Weights of a small transformer language model: 10 layers, a variant of Adam for these matrices.
Each number is 50 + 15 x the weight over its row's rms, rounded and kept within 0 to 99. Layers, rows and columns count from 0. The size before them is the row's rms in percent of the matrix's.

# layer 6 MLP up, 448x224, rms 0.0715, rows 109-119, columns 0-223
098:47 65 15 62 47 21 71 45 68 63 37 58 56 48 90 41 28 29 77 43 45 41 64 66 28 62 36 73 73 46 23 84 69 50 43 28 61 73 34 23 61 32 48 72 47 35 46 55 47 36 50 56 40 35 31 50 41 50 52 19 49 44 49 49 59 45 60 35 37 59 60 34 00 76 46 56 49 52 58 36 59 57 50 46 57 49 66 46 67 56 49 29 20 27 67 25 50 44 71 44 55 63 54 41 40 64 35 53 41 45 41 37 46 63 52 59 26 50 34 70 47 35 66 42 38 30 48 64 87 34 63 40 69 26 58 34 77 49 47 42 42 59 70 63 40 69 39 25 47 47 49 44 41 21 61 30 64 65 35 44 45 63 42 46 60 74 38 40 13 40 45 54 63 53 49 54 65 48 68 46 23 64 60 26 50 66 57 52 51 57 52 32 40 50 50 31 67 70 72 74 63 16 55 37 40 36 53 51 67 42 48 52 42 35 69 47 69 33 70 48 33 48 35 55
112:62 69 53 47 53 25 56 66 88 30 77 56 44 60 46 44 24 34 44 42 37 41 53 49 03 50 58 49 59 85 35 48 35 37 42 88 50 74 57 67 60 44 37 57 53 40 60 52 51 62 46 69 60 62 32 47 29 60 64 34 45 29 33 38 80 59 25 19 57 26 39 72 42 39 57 47 38 55 44 39 40 53 17 71 84 48 46 95 60 61 32 40 48 56 51 69 44 38 53 30 37 43 83 54 40 62 70 30 16 40 62 47 52 52 65 26 17 39 53 49 43 33 70 59 56 62 45 35 31 48 72 34 63 52 43 44 69 24 40 51 65 48 27 56 45 58 43 21 60 66 53 32 48 37 43 53 70 50 40 51 55 66 33 69 64 40 47 53 65 47 64 38 38 18 52 31 44 64 55 57 69 53 38 51 52 53 62 57 39 24 60 53 45 55 60 20 52 34 62 44 25 37 40 44 45 64 75 44 58 43 53 47 28 40 54 60 61 48 70 81 55 37 60 48
094:36 42 54 48 79 41 52 48 36 45 70 31 52 69 26 85 68 71 23 76 37 31 42 60 50 75 58 34 55 39 21 54 26 68 76 48 52 63 35 59 42 42 53 52 55 81 59 76 41 63 26 35 92 83 60 57 63 48 76 46 43 71 48 50 54 58 56 43 49 43 29 61 42 35 62 58 74 62 43 69 48 54 35 54 57 39 71 45 32 34 51 39 62 26 49 31 56 50 24 72 38 61 84 56 33 70 37 62 30 58 47 59 45 47 44 34 46 64 34 82 42 60 59 54 51 48 49 50 69 54 44 48 64 53 38 32 57 56 77 53 42 26 42 55 54 55 67 44 63 44 67 54 54 67 63 91 30 35 49 49 55 67 38 52 39 32 56 63 70 36 70 34 59 44 42 42 40 55 61 77 75 90 59 38 37 42 60 64 47 53 42 59 44 53 31 47 33 41 62 13 41 54 69 49 40 52 70 28 64 42 46 50 58 16 76 62 45 73 61 53 27 44 43 60
098:31 38 44 56 36 41 57 71 62 37 64 60 35 35 55 52 12 77 55 65 59 83 39 59 30 63 61 61 71 10 57 52 64 67 65 55 60 68 65 37 67 45 61 62 59 60 53 51 63 57 56 47 18 19 37 61 65 26 31 50 24 63 51 61 51 29 45 77 47 60 50 65 45 59 46 44 58 00 49 47 38 49 70 67 42 76 19 48 76 45 65 45 61 47 86 36 25 45 53 49 45 68 38 51 52 57 45 73 57 32 51 58 40 39 61 74 71 26 43 40 68 58 60 82 44 47 33 50 72 77 40 40 43 28 17 53 54 62 66 46 57 32 35 56 70 75 40 42 49 74 65 49 50 53 45 69 42 69 62 54 46 31 59 38 40 35 31 48 52 47 44 61 60 58 32 48 63 48 49 64 54 60 58 41 43 46 72 73 55 34 32 63 78 22 26 57 61 25 45 43 50 50 69 73 52 36 38 64 63 57 47 62 80 44 45 49 49 58 37 17 61 58 50 41
104:38 49 36 79 22 51 34 29 41 53 52 20 37 59 45 43 34 84 37 73 38 34 55 23 33 54 50 28 38 47 47 58 22 17 37 50 57 39 10 35 56 32 48 51 54 42 63 70 66 40 41 35 65 51 26 55 49 78 55 17 72 45 40 54 57 63 40 49 52 55 37 16 43 65 26 60 60 50 58 59 50 70 24 63 53 10 28 63 73 64 63 56 44 38 52 46 51 51 66 42 26 45 62 81 36 67 48 34 56 48 47 47 46 66 40 47 48 27 65 51 64 66 45 60 30 31 37 48 60 78 37 48 54 68 55 17 43 59 34 54 55 44 66 47 66 48 45 54 27 61 61 45 50 57 49 64 39 39 69 44 35 44 58 34 70 48 52 51 74 70 44 50 40 54 54 19 50 45 88 56 19 67 08 45 39 46 62 47 43 54 25 40 61 75 55 69 33 63 28 52 47 68 52 39 49 58 72 56 42 39 70 56 52 64 79 50 55 42 38 77 45 50 61 66
108:48 51 70 42 45 46 40 72 37 58 31 54 46 71 41 69 53 62 62 79 79 48 46 73 57 49 35 39 38 74 50 61 53 55 63 61 76 62 60 53 46 50 57 54 45 40 59 83 31 42 41 46 36 58 50 43 41 42 68 58 53 82 42 66 61 45 35 43 37 46 73 62 63 53 48 60 60 68 78 62 53 09 60 59 38 48 46 42 27 49 45 35 23 22 57 46 30 63 35 56 56 58 58 61 34 09 34 49 55 70 47 51 64 19 51 33 44 42 41 47 26 52 82 71 77 64 34 65 71 40 45 56 30 18 60 50 26 49 50 60 39 76 38 58 28 56 74 66 51 55 15 59 43 34 38 55 49 46 64 56 25 64 15 58 38 15 52 47 48 61 66 43 38 68 31 38 50 37 54 33 57 73 30 65 37 33 60 40 64 36 39 60 66 37 49 29 21 63 64 46 42 68 40 76 43 44 67 46 42 63 63 51 82 51 27 68 36 53 71 39 39 40 32 56
101:59 47 55 84 89 55 44 33 47 47 38 54 31 60 77 85 68 44 67 35 74 44 65 78 50 58 71 46 53 62 41 50 65 48 58 59 64 57 51 43 41 36 56 50 70 70 58 67 51 48 28 81 45 41 48 63 50 41 59 46 39 70 41 58 61 43 63 34 41 48 50 55 67 56 22 54 33 64 47 48 59 50 27 44 32 54 40 38 50 76 68 62 43 39 61 53 55 46 50 50 52 74 35 58 34 39 54 61 39 50 40 65 65 17 58 46 78 65 63 41 59 39 57 74 56 57 65 80 36 27 70 42 44 45 59 48 37 58 52 36 55 39 54 76 61 32 49 57 52 56 37 62 44 10 59 40 44 67 50 95 46 49 69 79 41 74 58 38 56 29 67 57 83 53 41 59 30 27 55 57 30 49 31 51 75 46 79 66 59 21 56 26 60 51 47 78 44 36 47 63 63 58 79 54 45 58 91 50 27 65 30 59 63 27 56 41 62 49 63 43 52 50 82 76
096:55 48 90 40 51 38 44 37 52 44 69 53 35 63 61 85 40 36 41 23 35 32 46 49 57 70 70 42 54 71 43 58 48 65 54 54 39 39 73 61 40 57 40 79 30 25 87 69 81 54 42 58 81 63 24 49 40 50 64 54 46 29 47 49 68 43 56 56 65 24 28 55 59 57 69 36 51 74 61 53 55 57 36 73 91 70 69 36 39 65 48 53 39 62 50 30 59 49 34 46 44 27 53 35 27 65 62 58 34 37 62 88 39 69 45 46 43 41 50 58 33 67 49 45 19 61 43 42 57 48 63 72 31 18 54 32 76 64 69 44 26 59 57 57 39 56 47 48 53 55 45 34 25 56 41 65 67 54 52 71 88 72 56 40 50 32 47 60 40 42 56 75 67 39 30 36 46 66 28 60 39 59 51 58 62 41 53 55 64 49 50 72 80 45 28 16 55 32 34 53 32 74 52 45 64 44 48 32 43 57 55 61 28 45 56 43 57 54 43 66 27 67 44 29
102:35 67 40 62 46 34 42 34 75 24 46 47 47 63 76 54 47 40 42 75 57 55 41 74 44 13 67 57 63 47 49 54 43 52 58 29 44 50 46 38 43 60 45 32 73 57 62 55 29 66 18 52 57 76 04 48 72 80 43 48 65 36 43 95 40 37 70 71 69 64 18 49 49 70 49 69 37 39 72 54 42 78 48 35 80 46 58 36 41 32 42 27 36 45 40 39 57 16 40 31 49 68 51 70 59 56 70 68 46 62 74 60 59 78 58 70 30 58 43 53 44 47 32 72 36 53 33 45 67 59 36 48 67 56 54 43 34 47 46 28 57 37 58 51 42 40 56 62 47 52 55 44 80 60 43 21 33 49 50 55 36 39 53 42 57 67 36 38 70 69 47 60 52 66 65 46 24 44 34 77 46 71 63 49 53 42 58 36 51 51 65 53 56 72 57 53 67 73 53 54 51 67 41 39 50 63 57 48 26 25 61 47 72 73 32 39 61 45 61 65 68 61 91 40
086:48 51 43 49 39 59 72 63 67 48 27 24 57 56 83 52 46 38 46 55 67 86 58 44 40 51 49 60 57 61 48 34 70 46 43 51 38 67 46 31 51 65 44 38 63 69 32 57 49 34 37 38 50 36 46 35 45 25 49 48 49 68 29 55 55 44 83 60 36 61 46 45 63 57 62 37 50 50 67 15 51 43 63 55 34 46 57 60 64 30 69 53 60 73 40 39 52 78 49 56 67 38 43 72 76 68 19 58 46 41 27 37 61 24 48 36 73 44 52 79 51 23 15 35 53 50 62 54 58 54 34 30 53 70 56 64 61 72 45 63 49 15 36 25 53 53 34 58 80 57 54 41 66 46 38 53 33 57 35 41 39 64 46 39 54 33 32 13 63 69 24 61 34 58 78 53 56 44 47 60 30 65 65 43 22 15 35 46 69 50 17 74 57 50 39 50 68 36 34 49 68 59 48 49 65 48 42 54 52 83 38 53 74 57 36 53 24 71 54 41 83 26 66 45
100:64 52 46 74 56 38 44 33 35 51 50 54 86 67 23 42 47 50 61 74 64 43 41 14 61 46 43 54 60 55 31 48 59 49 53 38 59 53 47 49 55 42 44 32 29 41 51 44 41 46 56 76 37 72 59 34 54 33 22 78 59 43 71 41 34 55 36 56 58 40 46 42 54 48 59 84 57 30 52 57 85 54 65 38 65 44 62 43 34 53 57 36 37 63 45 46 55 32 38 41 62 75 54 39 33 38 75 43 18 59 64 10 77 49 53 66 61 40 29 39 43 31 54 63 53 73 38 49 66 22 60 38 25 75 44 34 49 41 38 61 53 45 45 56 52 57 65 48 42 38 47 64 39 26 54 46 20 29 31 37 75 55 53 71 60 48 52 48 34 95 27 71 86 54 48 75 71 54 54 57 65 41 61 43 78 64 22 63 67 38 47 49 55 22 41 50 58 83 49 47 33 67 30 48 43 46 69 48 67 47 19 62 46 30 68 38 55 30 32 46 33 36 64 63
# layer 6 MLP down (transposed), 448x224, rms 0.0575, rows 109-118, columns 0-223
099:48 47 36 21 38 65 55 54 37 62 38 32 40 83 40 57 68 58 63 59 68 89 25 84 56 52 61 41 53 67 48 62 68 47 44 64 12 40 53 54 39 76 31 55 33 49 40 49 37 48 33 34 45 64 54 66 41 55 63 57 57 34 59 57 33 57 30 53 30 03 53 54 63 36 57 34 67 65 46 64 35 55 45 60 39 58 67 75 14 74 55 83 50 59 57 54 34 30 39 44 38 52 61 72 63 51 60 48 80 48 47 58 50 54 47 42 44 29 63 44 56 53 57 55 37 52 50 43 28 58 64 42 37 42 70 71 56 52 71 64 76 57 53 64 54 22 33 42 80 54 44 55 71 71 71 59 33 39 73 54 44 34 29 47 64 53 32 41 45 47 71 33 30 65 51 67 41 55 22 73 56 50 61 80 55 20 43 60 79 45 27 79 46 66 58 48 51 48 34 41 19 71 43 49 31 68 58 74 60 28 62 42 53 46 50 49 38 49 27 29 70 47 42 68
098:56 45 15 47 81 55 48 74 23 43 20 68 46 45 55 30 50 24 85 45 46 49 35 56 64 41 37 50 48 05 64 58 48 34 40 76 46 68 04 54 64 62 54 39 21 30 45 32 31 43 42 56 82 51 31 38 50 75 47 51 21 79 61 44 55 47 33 36 29 47 47 37 56 55 48 38 62 36 38 45 48 39 62 43 25 36 36 40 60 48 51 39 63 38 46 52 59 37 48 62 46 59 36 44 59 63 39 79 34 45 48 31 60 38 76 53 70 57 28 46 62 27 45 77 48 60 39 50 50 43 35 33 32 52 63 45 43 54 57 33 38 47 34 45 57 58 48 26 60 33 45 49 48 53 24 49 42 52 56 13 49 52 39 36 47 62 37 61 70 58 43 72 61 49 72 62 41 55 37 13 60 14 64 37 82 26 55 40 39 49 54 56 76 51 62 83 46 72 45 20 41 31 58 82 35 40 58 48 49 48 72 35 54 40 40 48 56 53 73 46 39 55 57 38
098:67 49 35 54 25 56 72 47 70 49 49 73 75 38 70 31 37 29 48 52 45 49 26 57 49 17 30 67 42 54 74 48 65 54 56 44 69 61 62 39 47 53 56 31 34 28 26 52 34 55 64 80 25 40 41 55 70 53 43 67 32 60 55 27 39 42 39 54 51 43 54 35 43 69 50 44 31 68 60 44 36 16 57 45 58 10 37 54 52 46 56 42 46 60 59 74 32 68 70 69 38 54 34 66 79 52 61 33 83 63 48 55 30 45 64 38 53 63 49 15 49 34 43 52 63 56 61 44 75 39 35 32 51 57 32 44 35 55 28 63 58 88 50 67 61 49 55 54 40 54 20 73 71 46 59 32 75 35 38 33 48 45 35 60 47 52 51 53 32 70 51 99 45 29 60 40 48 57 31 31 30 46 27 72 59 40 28 39 47 40 33 52 60 51 52 35 67 64 62 73 53 67 50 33 39 65 49 66 30 53 85 33 55 67 25 50 51 52 50 61 75 64 54 46
101:44 54 50 20 72 69 67 76 30 54 66 40 71 51 15 43 25 64 45 66 67 32 65 48 64 55 50 57 41 53 46 48 67 54 34 44 63 41 52 57 41 33 34 38 29 94 57 44 48 49 65 34 54 65 73 46 57 35 26 61 49 29 46 34 66 65 65 34 43 47 62 40 90 20 40 64 67 36 67 34 57 46 67 47 40 52 39 65 77 38 38 40 16 77 33 81 64 71 35 45 81 45 52 49 78 20 61 60 50 41 53 57 61 49 33 52 33 58 47 38 57 59 54 36 86 42 54 48 62 44 71 61 58 63 54 47 93 56 21 64 38 53 60 83 50 25 69 49 10 54 39 62 31 54 52 44 55 43 50 33 49 49 36 31 63 51 53 42 54 36 46 49 44 59 48 46 66 53 50 55 49 43 41 22 62 49 52 51 44 53 44 42 35 58 67 51 53 52 54 50 58 63 46 77 30 58 48 59 34 48 53 61 45 62 90 56 46 56 66 86 41 69 62 85
106:62 62 54 34 71 08 90 57 68 73 48 50 37 59 55 47 53 49 46 41 59 55 34 40 76 50 55 48 39 44 60 34 55 25 47 52 47 67 70 25 28 46 81 41 25 48 56 48 37 44 77 58 58 60 81 43 64 48 46 46 67 44 51 31 46 34 35 60 68 49 41 35 41 46 65 57 45 36 31 45 32 32 51 62 26 45 61 58 54 49 52 28 45 33 32 62 62 47 21 40 57 43 57 21 43 45 45 36 58 23 39 59 33 42 55 55 05 35 70 53 48 37 63 45 69 21 34 67 30 61 50 62 42 29 56 59 65 53 43 32 59 64 55 62 67 53 60 43 53 45 51 34 45 45 44 69 44 68 65 73 57 60 64 32 40 66 32 68 44 71 66 21 38 34 71 77 52 40 44 65 59 30 71 54 52 54 37 30 49 47 55 65 36 50 69 15 26 53 52 40 61 62 53 33 46 32 18 83 51 54 45 58 66 35 25 43 41 39 41 49 60 16 14 83
108:73 38 63 56 49 86 52 52 44 40 54 48 55 41 41 49 43 58 34 40 68 66 54 50 60 56 42 39 47 60 55 46 42 53 47 52 68 43 49 44 50 40 68 21 56 48 35 57 45 71 71 37 55 62 46 38 62 40 26 64 39 27 44 43 34 67 51 54 55 69 46 66 41 60 35 17 33 17 56 53 57 40 50 27 66 54 66 39 83 50 58 71 52 57 44 28 58 65 94 66 32 31 49 60 41 79 51 41 70 67 51 48 55 66 48 62 78 69 35 34 51 57 42 21 58 57 76 48 42 57 51 54 61 38 01 44 65 59 55 75 35 52 39 32 66 32 73 47 34 22 54 43 66 52 30 86 48 60 51 46 60 89 63 53 16 34 48 51 34 31 43 47 36 59 85 70 72 63 24 42 33 56 41 61 73 39 45 71 29 47 66 65 54 58 41 71 36 36 41 59 45 37 57 29 30 46 63 56 42 77 43 60 25 68 36 73 46 61 25 48 51 45 67 63
108:61 45 60 52 34 46 52 48 74 45 54 52 45 24 44 48 49 47 62 37 36 41 73 44 25 45 49 56 81 47 58 40 44 79 63 39 65 42 31 64 80 51 51 54 64 40 33 61 43 44 35 56 55 71 71 52 35 55 58 46 54 57 53 25 38 31 17 71 49 13 25 55 53 27 39 23 76 38 67 43 44 24 45 32 76 42 38 53 14 54 48 42 57 60 77 43 34 42 52 76 48 45 43 63 32 43 62 61 64 58 40 62 45 53 47 67 55 46 27 39 49 47 44 48 56 39 22 51 61 65 31 24 48 74 69 57 44 26 49 52 80 47 56 69 65 78 82 47 50 24 56 51 60 58 52 54 44 47 38 09 71 30 51 54 55 65 76 41 48 44 70 48 55 03 69 43 53 28 68 41 32 36 57 60 12 29 46 30 33 46 28 31 51 68 49 61 58 77 41 59 53 56 23 58 62 60 37 59 59 45 66 42 44 50 34 65 44 38 53 64 70 33 34 32
092:47 40 46 71 34 32 50 35 77 91 31 53 31 62 69 39 46 53 56 72 39 67 42 59 19 61 22 34 47 49 36 54 53 28 31 43 43 36 52 05 42 46 65 30 33 67 42 32 40 78 34 36 33 44 43 25 74 82 55 48 34 50 44 61 27 31 59 04 68 49 74 21 46 44 34 60 38 48 54 45 62 71 61 40 39 36 29 56 42 59 63 52 61 53 33 32 35 35 45 68 42 37 50 54 61 52 26 57 55 67 57 43 55 54 53 42 70 44 48 14 45 48 52 47 54 67 33 61 41 86 53 35 54 56 38 62 43 39 54 33 63 60 49 28 47 75 34 63 44 56 41 46 50 34 25 47 44 28 82 45 37 54 47 55 40 32 68 50 47 54 33 30 38 40 54 41 53 28 68 65 58 45 37 57 54 68 49 35 36 35 40 63 51 66 73 63 71 54 21 67 71 29 58 93 75 50 46 59 60 64 60 52 52 51 27 43 36 48 32 46 71 37 55 53
102:67 73 67 36 30 31 79 42 39 54 45 65 60 58 46 56 34 77 38 47 35 61 52 29 43 71 42 61 32 64 51 50 57 19 39 61 51 32 50 60 76 49 55 45 41 43 38 67 52 46 52 52 23 31 57 47 48 36 68 56 27 36 48 35 46 66 40 54 54 27 53 27 68 51 46 42 76 51 45 43 77 59 51 66 21 49 23 40 69 65 58 61 43 65 42 54 60 50 44 63 58 48 39 61 27 40 37 51 46 36 62 48 49 09 35 07 48 39 51 54 38 69 62 49 66 42 59 64 35 35 43 53 22 63 62 54 46 63 73 62 32 68 54 70 54 78 61 47 27 68 27 55 62 45 58 74 53 67 33 56 99 54 59 08 62 50 34 31 38 56 48 43 51 41 45 58 36 59 40 72 44 37 44 79 62 35 58 66 40 37 42 32 45 50 38 43 41 69 46 27 42 24 43 46 64 26 28 53 38 71 34 70 24 49 55 50 71 44 17 25 62 29 62 54
085:64 43 57 49 60 39 14 49 46 64 41 41 50 87 48 53 54 37 60 60 32 32 06 62 66 37 42 58 49 56 45 44 50 69 56 40 71 47 73 48 44 46 31 86 49 33 68 69 42 56 32 54 45 55 42 36 50 56 41 60 50 51 25 27 62 48 62 55 16 70 49 35 72 53 45 61 54 70 60 99 60 20 54 48 49 56 16 47 28 43 55 49 58 26 59 59 44 55 75 37 54 56 51 33 55 37 72 47 59 61 34 52 41 31 41 44 52 45 44 14 49 46 67 57 57 58 41 76 55 28 63 53 54 15 57 39 41 55 51 60 41 55 59 67 41 43 22 75 30 62 42 72 60 53 55 37 75 42 47 38 29 14 49 56 20 53 33 59 43 53 90 67 48 49 37 40 75 38 36 42 37 34 54 67 59 56 63 57 64 29 66 46 54 65 48 64 47 50 37 47 43 57 52 39 14 71 65 23 71 46 51 44 55 51 57 54 61 57 55 44 34 64 66 11
# layer 6 MLP gate, 448x224, rms 0.0698, rows 110-119, columns 0-223
099:61 60 66 17 64 41 55 82 63 47 57 61 43 44 75 61 29 45 36 67 58 65 64 44 02 37 63 56 43 49 46 52 54 43 42 49 66 71 47 55 60 20 45 52 62 33 39 56 43 70 81 53 50 34 41 87 53 44 57 55 49 41 27 37 48 55 51 44 61 54 45 80 60 57 50 55 22 32 72 43 48 59 24 68 75 65 43 53 54 91 61 44 49 69 71 54 68 68 56 40 61 39 72 37 24 48 28 40 62 41 45 67 49 37 75 65 60 34 44 23 69 69 64 81 82 50 52 36 32 59 60 40 46 45 33 45 69 45 40 71 60 62 64 37 38 49 35 31 55 55 65 51 43 61 30 45 78 45 45 71 42 48 62 43 45 60 58 35 58 26 40 41 44 36 36 20 16 48 65 49 50 61 46 67 37 71 57 57 64 71 60 65 47 62 48 17 72 27 68 79 48 46 27 56 44 63 68 47 75 55 47 35 37 24 56 70 56 54 32 53 45 46 34 49
098:27 76 51 78 55 53 49 36 60 36 49 64 43 52 47 63 64 35 58 47 28 64 89 32 58 65 47 26 68 59 88 47 30 53 30 49 45 51 58 31 45 33 77 56 68 55 32 60 21 53 70 49 67 81 23 44 46 35 25 54 27 39 43 53 71 38 58 79 24 28 52 64 60 55 69 29 47 45 43 37 31 79 57 40 80 25 46 46 52 54 33 40 48 63 47 55 41 45 34 19 40 58 70 43 17 44 50 49 40 44 62 62 40 37 48 47 16 30 35 23 42 37 44 52 32 74 33 61 50 66 38 58 44 69 35 54 49 53 43 49 07 49 58 70 36 64 68 45 57 57 32 66 41 56 32 67 33 52 43 32 60 67 47 63 48 57 48 52 62 37 36 55 40 37 61 44 63 57 45 51 49 52 38 56 53 70 49 52 49 54 38 25 47 50 32 37 48 25 62 45 48 27 88 38 49 45 34 41 27 62 46 51 52 70 55 60 84 73 68 61 57 79 45 78
099:24 51 20 71 52 31 40 71 33 43 58 41 47 13 51 67 47 82 56 36 80 70 46 62 42 29 67 42 61 31 54 42 49 51 59 47 29 34 53 71 39 66 66 38 62 66 36 68 76 70 70 38 50 38 42 28 41 49 63 25 51 82 61 43 34 62 49 42 55 21 50 52 39 48 53 38 42 41 35 71 64 38 50 46 50 66 44 65 63 67 63 64 62 33 65 44 45 50 50 72 34 44 42 48 53 84 38 75 61 52 56 73 70 30 58 61 46 42 47 60 80 62 39 70 59 32 30 56 54 31 47 38 34 41 37 48 69 53 65 42 35 40 58 41 73 74 42 54 57 66 58 32 65 80 44 75 17 33 69 63 38 52 58 56 38 36 59 40 58 55 32 75 46 40 62 32 57 35 47 33 49 56 34 79 53 49 79 63 44 56 85 68 51 46 49 43 49 77 50 40 44 52 46 37 38 45 57 32 66 12 52 66 69 33 34 46 57 66 56 36 88 82 55 49
102:55 43 36 60 37 50 42 41 29 51 40 27 62 65 59 43 38 44 40 66 49 57 40 38 33 45 43 56 50 45 43 52 29 32 54 49 57 50 46 32 39 41 41 27 25 27 62 76 66 51 45 46 48 31 65 31 50 63 35 72 52 19 64 43 79 32 59 59 43 31 79 58 62 65 42 42 58 53 63 39 80 48 57 25 57 47 18 74 65 63 53 26 52 65 44 59 55 43 78 58 38 56 52 48 33 22 40 13 58 44 44 35 58 08 40 51 47 56 46 15 64 22 29 67 29 24 58 42 33 51 28 42 42 35 42 36 69 72 45 36 40 51 09 33 52 32 40 72 71 75 66 47 33 60 32 70 55 58 43 70 69 56 47 51 53 43 48 40 43 51 27 36 42 41 47 17 24 75 13 22 43 24 69 76 46 36 53 61 71 47 60 49 48 54 48 75 51 40 40 51 50 60 45 42 60 67 27 60 53 48 66 37 58 45 35 46 64 60 41 41 67 59 47 76
109:48 66 61 47 60 65 53 49 51 41 24 55 66 50 28 64 50 36 30 44 66 35 55 34 76 44 62 33 54 41 66 25 40 28 66 36 71 62 51 47 48 36 90 62 37 43 59 58 47 51 69 58 62 57 40 48 30 52 49 63 58 28 36 27 38 59 77 56 58 68 50 54 43 54 52 49 32 39 57 52 65 75 64 44 34 69 43 23 55 35 52 16 34 49 55 44 47 57 61 54 53 31 62 32 83 72 76 70 71 45 45 34 24 46 33 79 33 55 51 75 36 69 33 55 61 38 41 41 17 36 72 47 59 60 53 40 34 63 64 48 43 23 24 40 50 63 37 51 59 40 68 85 44 77 38 57 42 66 54 19 38 51 64 38 35 66 57 61 46 44 00 67 49 26 55 48 46 65 51 51 56 37 57 75 54 54 45 50 40 55 66 14 75 62 49 57 45 49 52 59 35 15 66 40 31 69 39 68 67 49 42 61 60 47 42 42 71 42 53 58 71 87 63 49
102:11 53 67 54 33 72 40 43 39 25 28 27 41 42 35 80 75 49 26 81 59 43 48 46 46 20 51 41 45 38 61 55 41 63 63 37 70 45 39 46 37 53 92 46 43 46 50 58 28 44 58 55 56 43 60 52 40 54 31 37 68 48 41 37 54 64 62 66 56 31 55 35 45 44 57 48 53 62 48 57 64 68 71 41 62 54 50 34 57 42 56 31 74 40 73 82 43 63 55 50 55 62 25 26 40 45 52 58 51 63 45 56 69 44 50 52 65 47 60 27 94 44 64 61 58 29 22 48 51 46 39 44 50 87 61 64 60 25 46 57 23 47 52 39 17 48 36 37 69 37 59 56 58 67 55 81 53 25 44 58 38 49 49 48 38 45 49 10 63 63 64 35 34 24 61 64 21 46 72 50 43 65 69 56 15 35 59 47 44 51 64 45 69 38 34 34 50 46 36 31 77 51 47 44 15 58 81 50 43 50 26 49 53 12 41 46 69 45 46 60 70 56 55 50
094:49 62 77 53 48 60 50 59 38 40 63 36 48 49 76 47 45 48 55 46 86 50 42 66 42 80 60 77 57 64 89 57 35 46 50 64 48 52 50 64 37 15 52 72 57 58 30 50 52 59 54 42 35 52 58 80 52 55 38 52 58 11 63 39 45 43 47 46 41 46 66 33 70 76 48 32 85 59 47 73 42 54 49 61 51 52 38 45 54 19 44 28 58 48 71 54 81 41 48 65 41 35 44 46 59 69 63 50 28 25 74 78 52 48 30 45 51 37 30 48 61 23 70 41 23 62 48 54 57 26 63 66 35 20 63 21 30 54 60 31 46 48 55 49 50 56 51 30 39 16 83 63 51 44 46 47 71 55 50 59 64 46 59 30 69 35 34 42 45 40 49 25 64 40 64 42 37 74 34 61 23 55 81 42 46 59 44 59 44 73 53 53 42 79 53 31 72 11 65 58 68 55 80 31 56 58 73 52 57 49 37 28 37 52 69 42 69 57 55 48 50 38 55 44
102:63 45 57 70 41 53 38 41 59 45 29 56 55 51 60 66 44 74 24 47 77 54 32 53 79 45 64 52 42 39 43 66 33 64 40 27 72 62 53 17 39 55 63 39 62 44 29 81 50 58 45 82 46 49 49 62 66 40 51 59 75 33 46 46 56 42 87 59 61 38 45 59 55 55 27 37 68 47 44 44 73 43 53 67 32 82 63 48 51 56 48 56 70 51 59 24 68 62 47 29 66 46 41 57 65 43 37 35 62 65 49 58 66 42 40 62 75 52 58 45 47 66 48 63 31 66 48 38 50 37 30 33 42 55 52 34 24 59 62 61 49 35 52 42 35 59 43 84 54 50 19 68 72 55 59 78 62 49 44 46 46 66 61 57 05 54 60 36 30 58 45 67 60 53 57 10 34 44 29 79 56 47 48 60 63 50 42 56 73 50 72 42 70 59 73 64 71 49 58 87 49 68 61 67 23 35 42 62 69 49 47 69 64 43 49 38 98 61 25 49 34 66 35 65
091:51 34 63 55 52 53 37 38 35 49 76 75 23 50 66 51 39 20 49 61 42 62 42 47 32 64 39 58 61 63 56 51 46 39 34 70 59 45 65 54 19 37 29 53 58 26 25 54 50 57 29 44 51 69 69 44 52 20 67 80 51 52 25 28 56 50 45 56 48 41 41 40 34 48 49 46 55 26 50 61 31 43 41 40 57 28 09 59 47 47 63 24 76 61 31 56 76 57 46 55 38 36 61 67 42 58 62 34 54 65 73 61 20 46 22 64 43 39 11 39 57 40 38 56 56 67 55 70 54 32 30 62 76 62 38 53 74 68 22 41 44 72 25 40 60 42 62 53 39 30 63 44 49 34 50 54 65 50 31 59 67 29 70 30 53 82 34 55 56 58 55 64 44 32 57 63 40 38 74 43 57 40 21 50 76 61 64 47 57 63 53 38 59 65 45 49 53 47 32 58 43 43 90 38 54 27 67 68 54 54 22 62 64 41 66 46 57 19 40 49 80 23 36 50
105:60 51 40 73 46 22 78 67 38 72 50 20 51 48 68 51 50 44 45 44 66 17 51 45 76 43 76 63 59 74 56 69 66 49 46 43 50 35 51 52 10 54 64 33 80 44 65 48 55 51 42 47 36 32 18 38 31 80 66 58 47 26 72 58 45 33 19 61 31 51 43 64 47 56 56 53 63 70 48 58 61 77 50 26 61 62 55 50 62 64 54 45 51 56 49 61 40 76 52 72 39 52 55 34 58 60 04 25 50 82 53 59 52 46 43 47 74 62 28 47 70 24 13 20 61 43 51 22 50 36 51 63 20 50 26 57 49 59 28 44 71 54 33 59 77 61 61 80 58 45 41 44 56 53 49 77 43 42 51 67 56 49 55 40 49 45 53 41 51 32 51 57 33 35 75 48 50 64 41 59 22 37 49 43 37 26 76 50 69 57 29 30 49 46 61 48 38 42 39 56 43 46 42 36 68 50 54 43 68 53 72 81 68 75 58 53 54 59 62 45 61 50 62 61